config.yaml
n_layer: 18
d_model: 384
n_head: 4
n_kv_head: 4
head_dim: 96
d_mlp: 2304
vocab_size: 4096
activation: "tanh_gelu"
norm: "layernorm"
norm_place: "pre"
norm_eps: 1e-05
positions: "learned"
qk_norm: false
attn_scale: 0.102
bias: "all"
tie_embeddings: true
parallel_block: false
init: "normal"
init_std_qkv: 0.0227
init_std_o: 0.00378
init_std_up: 0.0227
init_std_down: 0.00378
init_mimetic: 0.5
optimizer: "muon_variant"
lr: 0.011
lr_mult_o: 4.0
beta1: 0.9
lr_head: 0.00466
grad_clip: 1.0
warmup_steps: 200
schedule: "wsd"
decay_fraction: 0.947
decay_shape: "linear"
final_lr_fraction: 0.1
batch_tokens: [16384, 32768, 49152]
seq_len: 256
doc_mask: false
train_tokens: 352300000
steps: 11293
dataset: "wikipedia_en"
Each number is 200 + 20 x the weight over the matrix's rms, rounded and kept within 0 to 999. Layers, rows and columns count from 0.

# up: layer 13 MLP up, 2304x384, rms 0.143, rows 515-567, columns 0-63
# down: layer 13 MLP down (transposed), 2304x384, rms 0.0273, rows 515-566, columns 0-63
up515,239,185,225,257,179,208,166,182,187,187,218,157,208,213,187,221,193,225,193,170,173,209,230,194,199,203,178,170,254,194,221,215,205,213,196,225,219,176,170,241,218,173,208,192,224,223,200,209,221,212,183,238,218,180,209,193,196,208,220,158,202,204,224,174
down515,231,193,231,220,184,204,216,208,202,223,210,198,236,233,149,226,206,195,220,215,174,200,194,214,192,205,214,190,161,192,210,188,203,194,238,182,188,161,200,220,182,227,208,196,209,237,165,189,237,227,247,157,189,197,190,212,170,211,204,218,242,194,187,227
up516,187,160,209,221,226,177,215,218,203,204,187,195,174,209,245,220,219,177,202,231,215,204,215,225,220,223,228,182,241,199,190,191,188,218,237,188,178,217,194,177,191,186,192,181,213,197,225,189,190,221,195,197,186,183,201,179,201,220,180,211,196,184,200,202
down516,194,212,224,165,225,176,211,214,216,181,220,198,191,183,202,196,225,212,203,200,215,174,202,204,219,196,209,179,208,202,221,238,186,221,227,171,195,218,203,197,203,217,200,235,190,217,189,211,151,169,193,175,170,242,193,214,208,220,193,188,182,208,203,194
up517,186,209,185,167,211,190,177,196,181,217,207,187,204,190,153,176,221,182,229,179,182,190,182,223,199,230,212,168,201,215,197,217,195,238,164,160,202,217,195,214,226,187,217,207,191,214,211,208,193,169,187,178,172,192,203,198,193,211,213,168,232,196,181,209
down517,186,193,215,169,196,228,180,194,170,222,187,194,228,189,201,147,205,209,205,211,206,163,198,165,202,182,185,170,185,192,190,207,168,222,238,200,216,208,215,212,189,171,148,211,193,201,196,179,214,213,179,181,193,204,214,202,155,207,186,206,212,186,189,185
up518,213,186,243,203,202,207,225,236,177,191,222,188,210,205,185,191,208,155,188,177,189,189,199,224,209,241,191,223,219,179,186,221,187,220,179,206,201,215,229,205,190,214,202,201,246,188,171,199,236,217,251,195,216,223,174,209,193,246,192,242,227,221,200,262
down518,225,180,211,150,202,203,207,239,197,190,194,184,233,189,155,214,219,212,210,192,193,165,179,221,232,233,177,242,208,175,177,202,265,167,199,197,209,210,211,198,182,204,208,179,212,215,214,191,217,209,198,202,198,217,183,192,204,197,215,218,222,199,196,244
up519,237,190,191,212,195,197,175,207,161,192,165,189,173,181,215,213,142,208,232,165,220,213,172,213,201,236,177,180,188,163,182,193,209,222,199,210,216,198,220,180,200,233,205,184,240,203,216,152,191,200,203,189,201,196,227,174,197,164,220,217,216,238,220,185
down519,200,216,200,213,190,220,213,177,204,173,219,187,217,227,189,193,233,189,181,221,214,208,193,185,227,177,213,183,205,197,195,192,183,200,196,219,200,203,214,185,209,165,146,203,187,200,183,241,261,175,192,203,184,182,183,208,201,208,185,182,175,189,207,205
up520,182,203,201,159,206,199,204,202,221,195,175,214,190,173,174,197,202,201,249,228,230,215,206,179,193,228,217,222,203,190,218,207,215,201,198,169,183,208,194,181,203,231,207,198,210,191,219,206,211,228,212,204,164,198,206,220,197,207,213,201,184,203,165,221
down520,214,182,207,210,216,148,199,174,219,178,171,219,211,209,249,222,194,221,197,175,200,171,189,177,186,227,215,226,201,207,194,196,201,220,181,218,208,171,202,159,175,200,176,224,220,155,183,222,216,187,201,194,249,156,173,220,225,205,144,224,270,183,200,117
up521,209,223,175,196,192,182,209,191,209,216,237,196,178,203,175,188,200,187,206,201,184,225,183,207,231,163,233,189,218,226,211,193,201,209,217,202,172,186,216,174,219,224,192,205,221,216,209,203,185,226,163,209,196,197,196,204,238,187,194,173,207,185,219,195
down521,207,190,187,196,211,205,198,180,181,230,217,171,228,166,203,216,193,218,202,234,188,162,192,189,203,228,206,216,203,199,203,218,211,168,208,222,216,211,223,208,165,196,228,189,221,214,200,169,199,175,202,191,215,228,170,170,212,200,181,196,203,207,217,185
up522,229,180,221,243,183,227,208,221,220,210,201,199,187,208,197,197,202,201,208,214,187,206,203,203,211,233,193,221,195,209,209,223,174,175,222,202,191,170,186,212,216,195,213,205,202,222,211,206,209,198,193,201,224,184,195,190,167,189,234,185,222,183,193,206
down522,140,217,213,193,190,183,221,191,206,201,199,195,209,207,173,193,202,222,184,225,232,171,217,215,219,199,228,173,220,221,204,214,189,200,192,214,200,203,204,215,202,192,220,163,188,182,226,201,201,201,204,211,193,204,189,191,208,211,208,203,199,190,183,212
up523,203,175,193,182,224,219,198,185,167,184,192,178,202,228,213,195,187,195,220,219,169,177,230,159,221,191,211,208,226,174,195,200,195,217,195,182,199,233,182,197,189,205,164,198,214,208,222,186,197,232,217,194,219,204,150,202,145,179,165,199,232,170,209,173
down523,258,217,239,195,199,218,187,141,210,195,222,231,183,205,192,189,184,203,202,163,189,207,225,211,201,199,205,201,204,178,189,170,217,196,214,189,206,223,195,197,189,232,178,191,221,157,187,199,195,226,218,170,206,188,179,231,168,189,188,203,221,193,241,170
up524,201,164,190,177,196,227,195,197,214,169,217,191,194,197,180,194,249,194,195,188,197,234,218,234,207,159,206,214,213,226,202,202,181,171,223,167,209,181,191,179,209,219,195,166,219,240,191,219,193,190,240,190,195,183,211,207,214,201,192,238,208,204,231,200
down524,225,188,174,173,217,198,216,211,216,178,178,143,265,209,186,208,203,271,163,178,169,183,206,220,179,207,219,207,217,216,187,168,164,247,201,172,227,213,174,216,190,187,164,225,186,203,215,233,236,223,224,227,194,237,204,181,228,186,209,219,240,179,236,185
up525,205,179,209,210,204,223,196,193,184,203,224,213,178,209,216,217,214,204,206,182,209,203,201,188,176,214,215,227,194,201,205,224,196,202,180,186,207,230,214,199,205,201,180,179,197,222,200,199,198,190,209,181,187,208,219,210,206,184,218,202,194,215,157,198
down525,204,179,229,242,208,176,187,206,202,248,166,218,235,248,186,201,209,169,196,171,218,164,229,203,232,183,202,184,188,208,218,217,213,158,185,172,181,222,199,219,184,216,205,222,185,200,211,222,199,221,219,204,191,192,192,217,208,215,191,193,189,177,184,182
up526,195,161,203,187,218,177,201,186,197,211,206,233,159,232,235,244,220,176,212,191,196,177,200,202,245,226,177,164,145,190,222,164,237,190,220,235,230,159,181,226,179,216,211,216,214,194,190,176,217,146,221,235,230,188,170,207,204,208,213,195,210,190,197,227
down526,191,198,217,185,185,184,171,205,212,221,208,149,180,182,165,190,189,208,214,168,186,208,200,238,205,193,223,165,201,174,204,204,213,222,182,180,178,224,212,215,191,187,203,210,198,241,202,201,227,207,163,191,193,205,240,170,199,200,200,214,279,183,179,192
up527,189,189,194,250,238,186,179,220,222,220,209,186,152,168,219,201,195,184,217,222,207,186,187,198,199,215,188,214,191,172,211,187,180,246,191,190,221,233,181,195,202,219,182,161,152,181,246,185,209,209,207,222,200,201,191,184,222,172,186,229,188,200,203,226
down527,203,191,192,179,174,226,214,202,210,228,200,196,193,215,180,217,215,177,218,201,213,201,181,206,185,194,210,211,170,212,197,201,200,180,229,231,211,198,168,166,250,173,222,241,215,234,217,172,177,236,220,222,188,189,229,193,192,205,191,219,202,220,214,172
up528,214,174,183,228,163,172,217,192,236,196,212,174,186,218,177,206,224,205,242,165,205,210,209,194,197,214,194,183,183,213,195,210,191,192,235,214,185,191,218,195,172,197,177,186,222,191,209,191,192,186,185,195,177,183,173,224,213,229,205,195,232,201,215,206
down528,209,172,179,207,207,209,201,213,222,195,193,206,198,185,214,169,198,169,197,213,210,178,198,207,209,176,212,198,165,174,191,217,157,237,202,193,193,207,213,228,182,206,184,177,198,219,221,181,219,205,173,213,178,221,228,211,195,216,232,202,223,180,218,218
up529,230,215,212,194,185,188,166,209,185,235,172,214,144,192,167,190,209,234,169,227,200,216,182,199,215,207,159,197,199,185,246,177,177,177,203,198,172,224,197,166,186,191,179,212,181,225,201,213,210,190,179,191,221,199,191,196,219,171,241,224,189,205,178,221
down529,210,206,195,176,156,211,157,245,233,163,215,172,203,229,181,229,213,213,182,216,205,230,187,181,197,205,234,171,161,191,203,181,196,174,206,200,199,221,182,164,168,251,197,199,231,203,185,211,221,211,188,163,204,185,169,185,210,154,227,230,150,194,189,188
up530,191,204,215,190,190,187,210,231,223,197,227,182,189,184,200,220,207,206,192,203,153,249,180,169,195,166,209,196,220,197,165,180,192,207,215,203,189,238,179,197,173,183,182,228,209,200,197,157,225,155,248,222,235,228,218,195,187,185,180,178,212,178,200,192
down530,230,210,171,214,228,212,177,201,184,215,198,214,232,253,219,209,216,193,218,186,217,159,206,220,196,202,192,228,167,171,197,221,187,209,213,178,193,176,214,197,211,195,240,173,203,221,184,174,213,213,186,195,186,184,185,192,191,190,226,230,235,185,209,205
up531,198,182,201,215,185,184,198,199,210,223,204,222,192,178,202,212,225,194,192,191,214,206,214,213,212,209,181,219,247,213,212,168,174,213,196,196,187,207,159,163,201,211,202,219,197,161,202,172,222,206,204,220,213,200,204,208,201,185,156,204,193,194,198,176
down531,213,192,174,181,181,232,218,201,188,197,203,206,205,200,187,214,170,175,208,206,199,211,200,209,204,189,213,198,189,219,186,196,227,167,185,196,199,192,213,209,208,197,199,168,216,198,187,203,216,172,230,164,204,204,221,196,228,188,227,208,191,202,213,217
up532,206,184,169,161,225,220,171,210,212,209,171,198,197,209,206,214,209,230,225,189,228,217,240,196,211,222,233,203,220,195,207,223,187,200,192,183,200,204,205,205,185,187,220,210,233,213,194,193,180,201,188,177,228,207,175,181,198,217,201,197,222,179,224,210
down532,198,219,195,175,203,197,193,214,178,177,179,185,174,195,190,197,180,193,199,194,206,172,189,213,179,204,206,190,212,214,153,246,206,185,180,185,193,160,172,195,200,198,177,214,213,203,230,209,200,202,234,173,212,212,199,206,192,217,191,186,211,211,209,226
up533,200,209,175,196,197,201,191,196,221,180,208,200,200,169,222,202,176,197,231,179,198,170,195,201,195,201,207,202,211,186,207,189,182,225,204,207,222,215,198,201,245,191,218,183,225,198,204,211,195,212,156,191,228,191,218,246,204,212,199,172,210,189,200,230
down533,208,201,187,176,211,228,205,208,138,199,225,185,211,211,178,175,205,215,167,193,213,186,190,213,216,215,187,183,180,207,180,197,212,206,185,196,207,211,208,220,226,200,183,197,208,207,213,213,216,251,217,200,187,224,184,152,203,213,186,191,178,216,226,192
up534,206,216,178,188,197,198,208,203,194,203,183,236,229,183,201,224,175,215,211,198,192,197,166,223,209,246,229,193,202,207,203,199,216,212,189,179,208,209,211,195,211,185,178,193,179,212,208,196,211,192,164,195,205,184,152,244,196,209,218,208,186,204,210,160
down534,181,195,202,190,217,222,231,191,163,173,234,192,208,187,195,178,180,240,203,224,189,184,216,185,227,171,212,200,237,188,189,205,171,194,205,173,195,196,200,187,235,207,179,212,195,176,214,224,213,175,202,185,197,230,183,216,225,192,180,205,193,209,196,208
up535,206,179,189,174,221,209,185,210,199,217,254,234,227,191,181,183,179,185,183,209,182,197,173,225,176,194,216,185,183,211,204,212,182,160,165,215,219,187,191,212,203,170,189,186,170,181,212,194,249,213,192,211,193,189,153,204,197,168,219,208,200,178,234,220
down535,225,179,204,180,195,242,201,190,203,227,227,184,233,204,193,167,195,217,184,223,226,171,220,187,213,190,178,170,183,229,221,196,204,175,215,180,230,173,175,258,209,220,209,200,221,170,185,186,226,207,185,238,198,214,213,200,189,210,211,193,215,218,212,154
up536,176,195,205,182,174,178,167,217,216,218,202,185,190,207,196,194,198,198,195,202,228,187,214,208,194,208,211,199,209,200,185,212,222,244,161,207,213,219,199,167,190,175,207,187,166,214,196,191,227,201,219,250,203,204,223,187,170,193,199,203,200,184,219,219
down536,199,179,190,186,184,241,234,218,216,177,203,196,215,213,183,160,248,191,182,184,186,202,215,203,215,203,217,194,178,194,225,192,197,174,190,177,225,239,195,191,257,223,191,192,180,202,219,170,191,232,187,209,206,210,197,197,221,234,190,187,193,210,205,197
up537,162,165,178,197,196,196,214,239,233,186,174,186,219,182,202,198,236,236,218,189,195,179,200,185,176,202,204,184,222,184,203,174,225,208,204,216,167,207,213,184,199,196,173,172,181,197,181,204,228,213,193,191,191,175,201,210,204,217,188,212,213,175,203,224
down537,189,220,205,234,180,182,228,213,188,211,192,190,188,261,177,178,235,188,197,189,188,175,190,195,131,235,238,169,264,206,233,200,217,196,210,184,199,198,219,185,202,180,187,213,213,219,217,219,174,203,216,169,204,161,174,186,200,228,198,215,162,201,195,191
up538,167,190,209,238,202,221,195,245,182,248,200,181,239,159,188,173,223,195,202,220,204,188,191,229,182,205,183,210,177,171,183,185,198,172,182,236,226,204,220,227,212,227,219,188,181,200,206,163,206,252,259,170,198,185,221,176,199,132,191,221,189,171,216,186
down538,222,257,207,205,211,196,208,211,192,186,178,221,245,255,199,176,206,176,201,208,179,168,194,184,233,252,192,194,191,195,182,202,189,196,168,171,188,160,220,195,198,200,205,227,157,238,211,182,238,245,193,207,192,245,211,195,223,184,180,175,144,186,227,175
up539,198,186,171,217,214,204,212,227,224,187,187,222,208,183,251,190,186,152,173,191,220,241,194,202,210,197,188,217,213,211,200,209,213,216,193,210,170,204,206,212,218,175,215,185,252,245,184,210,194,225,214,177,206,192,200,178,205,218,185,199,183,196,233,225
down539,191,237,225,200,221,197,209,182,179,184,184,181,159,208,218,163,206,196,208,200,196,206,199,210,174,180,200,234,196,169,212,239,193,202,219,203,196,189,194,224,196,214,231,186,174,178,186,197,221,172,222,205,211,209,188,200,179,176,213,211,233,198,184,209
up540,192,210,154,184,190,225,168,218,150,206,219,215,153,206,214,228,191,215,206,184,236,199,209,196,218,204,209,212,169,185,232,148,197,212,201,235,244,205,180,166,188,206,219,192,205,203,219,176,194,188,185,217,213,224,227,189,230,170,196,196,197,212,252,190
down540,208,219,173,242,217,233,192,192,221,207,250,225,186,208,190,176,184,172,219,175,211,222,180,209,211,227,157,202,202,180,218,197,170,205,188,190,218,232,199,174,199,181,187,192,209,249,204,194,242,221,176,219,177,188,184,208,195,271,164,199,162,172,208,196
up541,186,190,130,203,211,188,201,203,192,187,218,231,220,188,210,224,187,188,239,189,192,203,188,191,248,233,180,205,178,196,171,232,165,173,218,177,192,214,199,255,207,217,154,173,226,159,204,206,180,196,209,194,179,203,216,215,212,204,193,187,199,190,226,170
down541,185,224,203,197,180,239,210,192,208,204,214,176,182,196,202,188,215,166,202,254,179,208,198,198,197,163,196,218,187,174,255,155,176,188,196,180,193,185,204,205,235,202,205,231,199,195,227,193,184,203,181,191,166,182,238,208,212,199,224,173,286,183,179,178
up542,162,170,231,178,208,226,190,127,197,181,229,212,208,216,193,181,192,193,208,187,200,188,207,167,189,196,224,212,182,197,227,169,198,184,182,184,217,201,197,192,191,209,205,172,213,180,201,216,216,176,189,198,214,179,218,207,177,229,206,191,231,214,168,201
down542,166,224,196,205,216,230,191,188,208,250,136,191,197,204,194,171,194,197,191,203,183,199,189,226,172,173,195,231,177,214,218,218,203,195,225,177,155,200,209,169,198,220,202,194,187,223,236,213,171,167,209,221,209,207,173,230,202,161,237,213,266,228,189,215
up543,196,182,227,201,204,195,182,207,179,179,232,197,209,194,177,227,212,189,176,176,180,198,191,204,193,230,196,182,180,179,196,185,192,223,198,224,204,189,174,165,199,221,173,187,219,208,208,178,224,206,195,216,215,208,201,218,195,193,204,191,198,241,152,155
down543,224,210,186,206,226,204,190,201,250,210,167,187,211,214,187,180,228,212,203,215,210,217,180,211,196,203,181,74,211,237,190,193,229,167,159,228,176,236,177,192,181,178,212,163,226,207,172,188,215,221,199,199,214,205,210,198,174,215,205,206,60,193,219,245
up544,223,187,188,201,226,175,188,211,204,223,220,216,204,195,216,217,215,196,190,217,170,214,176,184,223,199,179,247,203,195,205,203,201,194,209,170,231,201,197,170,187,185,203,206,230,178,218,185,177,199,202,168,191,215,189,217,161,214,203,261,208,203,204,192
down544,188,175,182,211,163,185,187,190,173,189,232,214,187,170,216,198,189,227,200,224,184,188,212,192,183,185,209,191,199,210,158,177,217,186,205,173,185,191,214,196,198,194,201,194,237,206,233,233,208,184,234,182,178,189,225,218,209,181,181,163,216,210,200,216
up545,268,194,186,194,190,178,162,206,184,203,216,178,201,178,249,202,210,198,207,212,186,240,174,213,190,221,219,199,195,192,191,207,178,207,216,194,206,201,185,196,196,181,191,180,231,163,234,229,226,182,165,186,223,197,253,194,190,201,194,206,207,207,229,195
down545,195,168,197,198,198,242,225,168,199,179,198,235,203,188,232,222,226,210,207,196,219,196,226,223,209,206,180,202,212,227,216,211,209,201,199,251,195,188,220,174,179,199,174,194,226,217,207,174,200,234,195,191,230,219,225,171,175,182,214,193,224,192,184,203
up546,241,179,228,207,202,202,231,218,183,191,170,176,223,198,230,178,205,213,182,181,219,167,202,189,211,195,178,200,186,163,205,201,160,215,154,188,231,203,183,226,200,190,193,176,176,199,244,192,192,196,223,201,235,221,217,178,184,188,218,199,215,198,215,165
down546,169,198,171,175,249,181,212,201,188,201,213,210,215,175,207,194,196,172,234,193,207,199,176,203,187,244,230,239,212,214,204,203,198,207,211,246,190,180,207,194,193,207,187,198,186,185,156,200,261,190,207,175,191,227,229,224,209,182,206,205,253,213,189,172
up547,177,200,194,220,202,188,160,211,221,207,202,217,194,203,199,221,184,189,189,190,223,183,197,217,207,202,196,206,187,230,196,232,207,172,192,197,175,208,207,191,196,200,199,183,189,204,196,218,217,199,225,204,174,174,231,213,215,199,165,192,206,231,179,200
down547,200,205,200,193,199,215,198,199,200,196,220,206,172,179,187,157,183,170,205,224,192,197,190,207,196,195,225,231,195,165,190,184,186,201,162,240,175,215,201,215,217,189,189,176,219,180,258,235,199,209,216,196,186,211,235,194,202,189,204,179,256,219,177,232
up548,182,213,220,195,204,203,215,200,206,180,201,177,172,210,186,187,197,189,241,189,180,189,205,205,186,204,211,152,204,181,208,209,193,188,218,216,206,229,212,196,239,197,183,200,266,186,213,192,182,232,199,192,240,219,217,194,200,209,199,212,219,218,201,187
down548,179,202,191,189,197,186,236,200,185,200,186,220,209,200,201,176,212,191,202,188,217,202,183,186,185,222,208,211,166,205,179,196,223,227,186,227,181,188,209,246,195,206,230,188,189,217,265,205,165,194,218,193,155,218,220,198,194,199,202,195,149,214,182,241
up549,189,204,207,199,216,204,185,231,174,231,200,179,223,178,229,253,212,174,207,206,176,246,223,192,194,235,175,224,192,204,204,205,215,186,186,209,208,171,174,205,225,189,200,189,158,215,214,217,195,229,246,190,178,218,208,187,190,185,162,240,168,198,180,205
down549,192,183,179,226,246,191,179,183,219,251,170,183,217,250,235,207,176,191,221,190,230,196,218,223,206,204,187,202,167,188,234,196,207,207,217,218,204,228,154,202,224,205,186,204,194,244,175,166,215,231,230,181,218,191,220,214,202,244,214,183,184,190,238,187
up550,209,187,230,209,227,222,170,210,206,210,203,226,174,177,190,232,203,165,216,187,179,175,169,217,185,211,214,205,172,169,192,217,203,187,203,200,208,196,203,201,182,187,186,204,203,186,213,195,240,214,202,183,189,206,197,216,174,163,214,167,190,206,173,221
down550,190,171,210,196,198,197,212,171,197,220,252,185,227,220,200,182,204,173,191,208,178,193,211,182,180,196,203,208,175,194,203,186,183,217,189,219,224,175,216,194,231,187,209,186,219,203,184,201,198,170,193,236,189,215,191,209,168,192,187,205,225,206,213,189
up551,179,207,197,194,179,219,178,185,192,162,185,211,192,176,229,182,212,182,226,181,193,184,207,186,197,206,186,220,210,192,208,177,187,191,222,207,152,178,232,204,202,182,204,206,198,234,201,195,190,195,206,217,208,193,203,187,235,220,196,184,215,223,189,185
down551,192,216,196,200,195,192,202,177,212,225,207,184,184,212,175,185,191,215,212,197,193,207,215,235,200,225,194,208,164,218,211,237,239,188,185,207,225,195,207,191,200,217,169,186,229,176,191,184,168,202,218,200,184,186,201,206,202,186,155,219,117,182,186,186
up552,208,193,207,238,213,215,197,211,235,186,207,204,217,215,175,201,221,188,192,200,186,157,217,190,203,168,192,160,177,233,235,193,210,194,231,211,184,190,200,188,211,235,168,245,226,172,160,179,193,198,204,207,156,206,186,181,209,182,204,230,194,239,207,223
down552,209,184,181,220,225,215,177,214,225,179,244,204,157,183,191,198,228,222,166,183,180,195,205,212,185,216,220,159,199,185,176,210,212,164,231,239,191,204,198,200,174,231,176,200,203,234,164,194,181,223,202,186,175,214,238,196,230,183,159,179,216,210,178,229
up553,195,206,215,176,201,206,224,195,189,241,219,200,210,168,202,186,213,225,190,202,153,187,155,202,227,186,182,214,214,188,214,185,210,196,183,157,173,232,231,158,230,198,224,204,195,204,181,214,199,199,214,159,228,175,187,187,206,192,184,205,179,219,165,192
down553,184,181,198,201,223,196,172,210,199,173,238,201,220,215,206,199,210,179,208,209,249,217,193,185,172,222,206,209,179,210,239,213,172,188,200,239,254,196,173,235,153,185,214,203,187,192,215,229,205,221,207,230,182,180,204,218,194,178,211,175,246,209,192,195
up554,213,203,196,195,170,214,192,214,211,214,219,218,201,196,163,210,171,229,219,184,207,191,206,184,201,190,191,203,205,218,192,175,235,168,174,238,193,199,180,258,199,196,204,212,205,195,211,173,211,237,221,181,194,220,175,192,176,221,178,202,204,204,180,232
down554,222,194,185,212,215,200,219,193,167,230,244,216,228,186,203,213,194,217,185,175,224,184,246,197,195,213,227,190,212,212,175,204,201,184,177,204,201,191,206,192,212,213,185,196,185,179,204,231,205,234,202,189,208,236,210,199,197,199,216,198,205,192,202,202
up555,210,209,200,201,193,223,192,180,202,204,196,203,184,179,179,218,229,211,171,201,188,167,161,197,193,209,215,199,201,187,227,165,190,179,223,205,215,194,172,180,212,203,184,250,173,214,198,227,204,185,215,222,182,205,188,214,241,228,205,189,195,203,181,193
down555,174,202,196,207,227,210,169,206,188,178,212,223,217,204,223,175,191,222,203,199,198,201,191,199,241,195,174,184,210,214,223,224,201,174,189,202,198,181,209,216,204,187,210,182,196,233,182,185,232,221,200,215,197,226,165,201,170,181,236,212,203,194,203,197
up556,189,202,240,188,198,190,184,229,221,212,195,240,195,190,231,239,167,216,207,172,179,196,212,206,243,226,186,242,230,187,208,198,226,187,179,188,177,197,231,209,201,206,201,222,206,211,193,172,223,170,215,153,192,222,186,237,188,180,216,181,208,214,210,217
down556,240,182,191,233,166,204,204,189,230,203,191,190,186,171,198,201,211,202,196,214,205,181,211,184,200,198,198,193,194,236,196,194,191,213,191,220,196,187,179,213,214,165,201,191,187,214,181,199,206,198,182,208,173,206,193,158,213,191,198,206,194,226,229,178
up557,199,197,246,200,198,175,190,203,181,213,192,185,235,174,198,198,243,201,201,196,218,200,214,221,180,207,198,199,197,231,230,195,201,218,220,176,199,228,188,164,216,226,168,198,166,218,205,202,175,225,235,195,183,190,163,189,200,201,182,209,170,191,234,216
down557,190,200,203,202,201,204,172,233,216,208,186,206,183,206,206,170,206,154,217,212,199,196,178,198,205,172,230,159,199,226,187,177,215,225,198,186,165,183,220,201,190,201,207,171,176,190,219,208,182,228,182,215,231,202,186,200,206,198,191,201,221,185,200,210
up558,195,189,192,196,197,207,217,194,190,177,198,169,179,216,198,179,215,180,215,249,200,214,188,210,219,195,159,241,229,202,205,216,186,216,185,203,234,220,196,224,175,229,149,158,169,240,182,257,232,226,183,184,195,215,199,209,220,206,184,208,195,219,189,229
down558,223,200,230,194,173,178,197,187,170,215,214,205,181,232,189,227,227,196,207,202,184,237,189,186,194,201,207,185,180,214,198,208,192,191,184,181,200,208,210,189,159,214,175,221,214,211,196,173,216,223,228,212,188,191,210,206,209,224,208,182,173,185,211,212
up559,179,212,168,204,194,234,210,205,186,220,198,190,173,278,195,197,167,203,202,195,200,210,209,235,215,200,198,213,190,173,198,171,181,243,207,211,159,193,225,221,166,205,212,168,191,216,198,189,222,207,213,193,190,185,232,214,158,201,196,175,193,199,222,216
down559,219,185,172,201,172,179,163,207,208,192,172,232,204,239,178,202,232,197,214,201,207,196,174,243,204,205,233,188,236,241,222,172,191,223,240,206,192,199,197,231,178,188,231,188,217,215,184,200,209,181,205,215,201,212,198,207,217,192,180,214,218,173,160,215
up560,217,194,182,174,186,177,176,205,178,197,219,231,179,176,219,190,180,192,203,198,228,221,211,161,191,232,177,228,218,188,214,176,206,188,192,208,229,176,205,198,192,193,230,191,185,238,186,223,183,214,197,210,181,220,185,179,209,202,195,206,180,210,179,199
down560,201,211,148,161,193,221,181,210,193,222,242,210,210,202,203,185,185,189,247,182,199,180,213,181,210,211,203,227,216,205,145,204,176,204,204,182,212,210,187,175,204,194,211,223,193,192,159,199,178,176,197,197,236,216,202,211,206,159,202,205,171,208,213,206
up561,177,197,202,193,167,198,219,230,178,195,211,216,180,200,212,208,203,191,181,205,219,193,208,195,214,187,202,197,196,179,183,212,200,165,212,171,205,233,231,194,199,192,175,176,203,202,181,216,183,212,236,203,199,195,225,188,211,203,169,202,205,186,207,226
down561,206,181,167,203,197,181,193,194,176,205,207,212,220,203,199,234,147,182,216,202,179,183,190,233,226,196,198,208,166,224,188,228,236,196,210,214,207,218,177,194,198,217,175,215,230,200,185,159,210,197,202,206,199,189,207,160,201,184,202,196,217,214,242,233
up562,187,151,221,177,191,198,215,217,188,208,203,217,200,203,195,217,191,214,181,203,229,223,198,189,184,235,196,188,206,188,212,160,208,225,221,213,191,157,197,186,188,155,183,202,195,187,220,207,194,231,204,231,192,200,234,224,228,199,201,224,211,186,193,242
down562,211,185,188,191,198,218,235,216,232,187,185,187,169,199,205,182,184,171,233,191,163,183,225,178,217,197,221,175,218,192,211,212,204,191,226,199,208,225,207,234,209,215,196,222,180,207,198,255,192,185,212,225,195,174,183,175,217,208,176,202,187,195,178,194
up563,212,173,201,242,198,165,178,194,242,203,196,192,226,223,199,187,200,191,219,219,197,193,237,186,181,217,181,178,195,199,207,181,211,227,175,205,224,234,225,189,180,161,190,192,167,202,193,201,213,206,158,192,228,191,185,240,209,203,190,218,193,179,211,204
down563,218,236,205,208,167,200,211,208,169,197,187,223,184,200,222,221,254,199,208,186,227,220,160,176,200,170,190,207,231,162,193,198,210,219,223,209,192,210,229,203,195,197,212,189,192,186,162,212,183,240,201,173,205,187,188,186,185,190,187,187,226,222,196,217
up564,194,185,178,192,176,220,182,203,213,205,222,214,179,163,187,206,197,197,201,191,184,263,202,187,191,205,186,189,187,216,187,157,190,182,209,214,216,213,225,196,221,213,200,215,222,175,247,220,190,200,195,201,209,195,195,200,187,184,239,146,211,207,207,206
down564,201,202,207,211,260,169,196,177,195,192,198,215,171,217,234,181,249,223,213,238,226,213,209,211,176,202,206,198,224,196,203,225,197,203,210,178,189,173,205,174,183,199,195,167,208,209,192,208,215,223,219,169,213,218,222,201,220,196,202,174,225,170,183,205
up565,200,202,250,183,245,186,206,203,174,183,188,198,190,179,179,225,194,218,226,216,234,208,214,175,180,146,224,183,222,172,191,197,182,174,249,199,203,232,227,209,190,198,170,206,238,190,238,237,188,211,192,161,219,218,212,205,216,204,192,223,217,236,203,191
down565,226,237,148,217,222,198,185,199,170,150,212,165,200,203,177,199,184,260,192,223,221,208,165,198,214,217,168,214,204,219,190,214,163,167,202,190,198,187,229,171,150,147,208,200,198,227,175,196,168,205,192,202,198,180,194,191,200,223,223,248,211,234,207,180
up566,205,198,212,186,197,194,165,212,221,184,201,199,194,183,185,216,183,208,219,202,209,186,222,171,197,210,192,178,185,138,186,186,239,199,186,221,193,187,219,187,221,139,215,212,200,188,217,211,215,194,174,213,182,207,220,225,161,188,206,174,244,238,180,205
down566,189,171,194,217,205,198,169,182,215,181,217,198,258,167,184,188,184,226,185,191,205,163,238,219,212,206,212,237,163,237,215,204,176,195,185,198,227,183,181,205,183,163,200,220,210,185,213,196,205,183,211,198,238,205,200,194,202,190,206,168,197,166,243,171
up567,200,183,182,211,187,200,224,207,198,221,182,214,202,192,223,181,171,170,173,200,191,204,219,214,211,213,195,190,201,228,191,198,201,160,222,221,202,206,214,208,174,206,200,207,177,215,213,191,186,224,243,201,209,181,188,176,227,185,179,212,189,185,210,178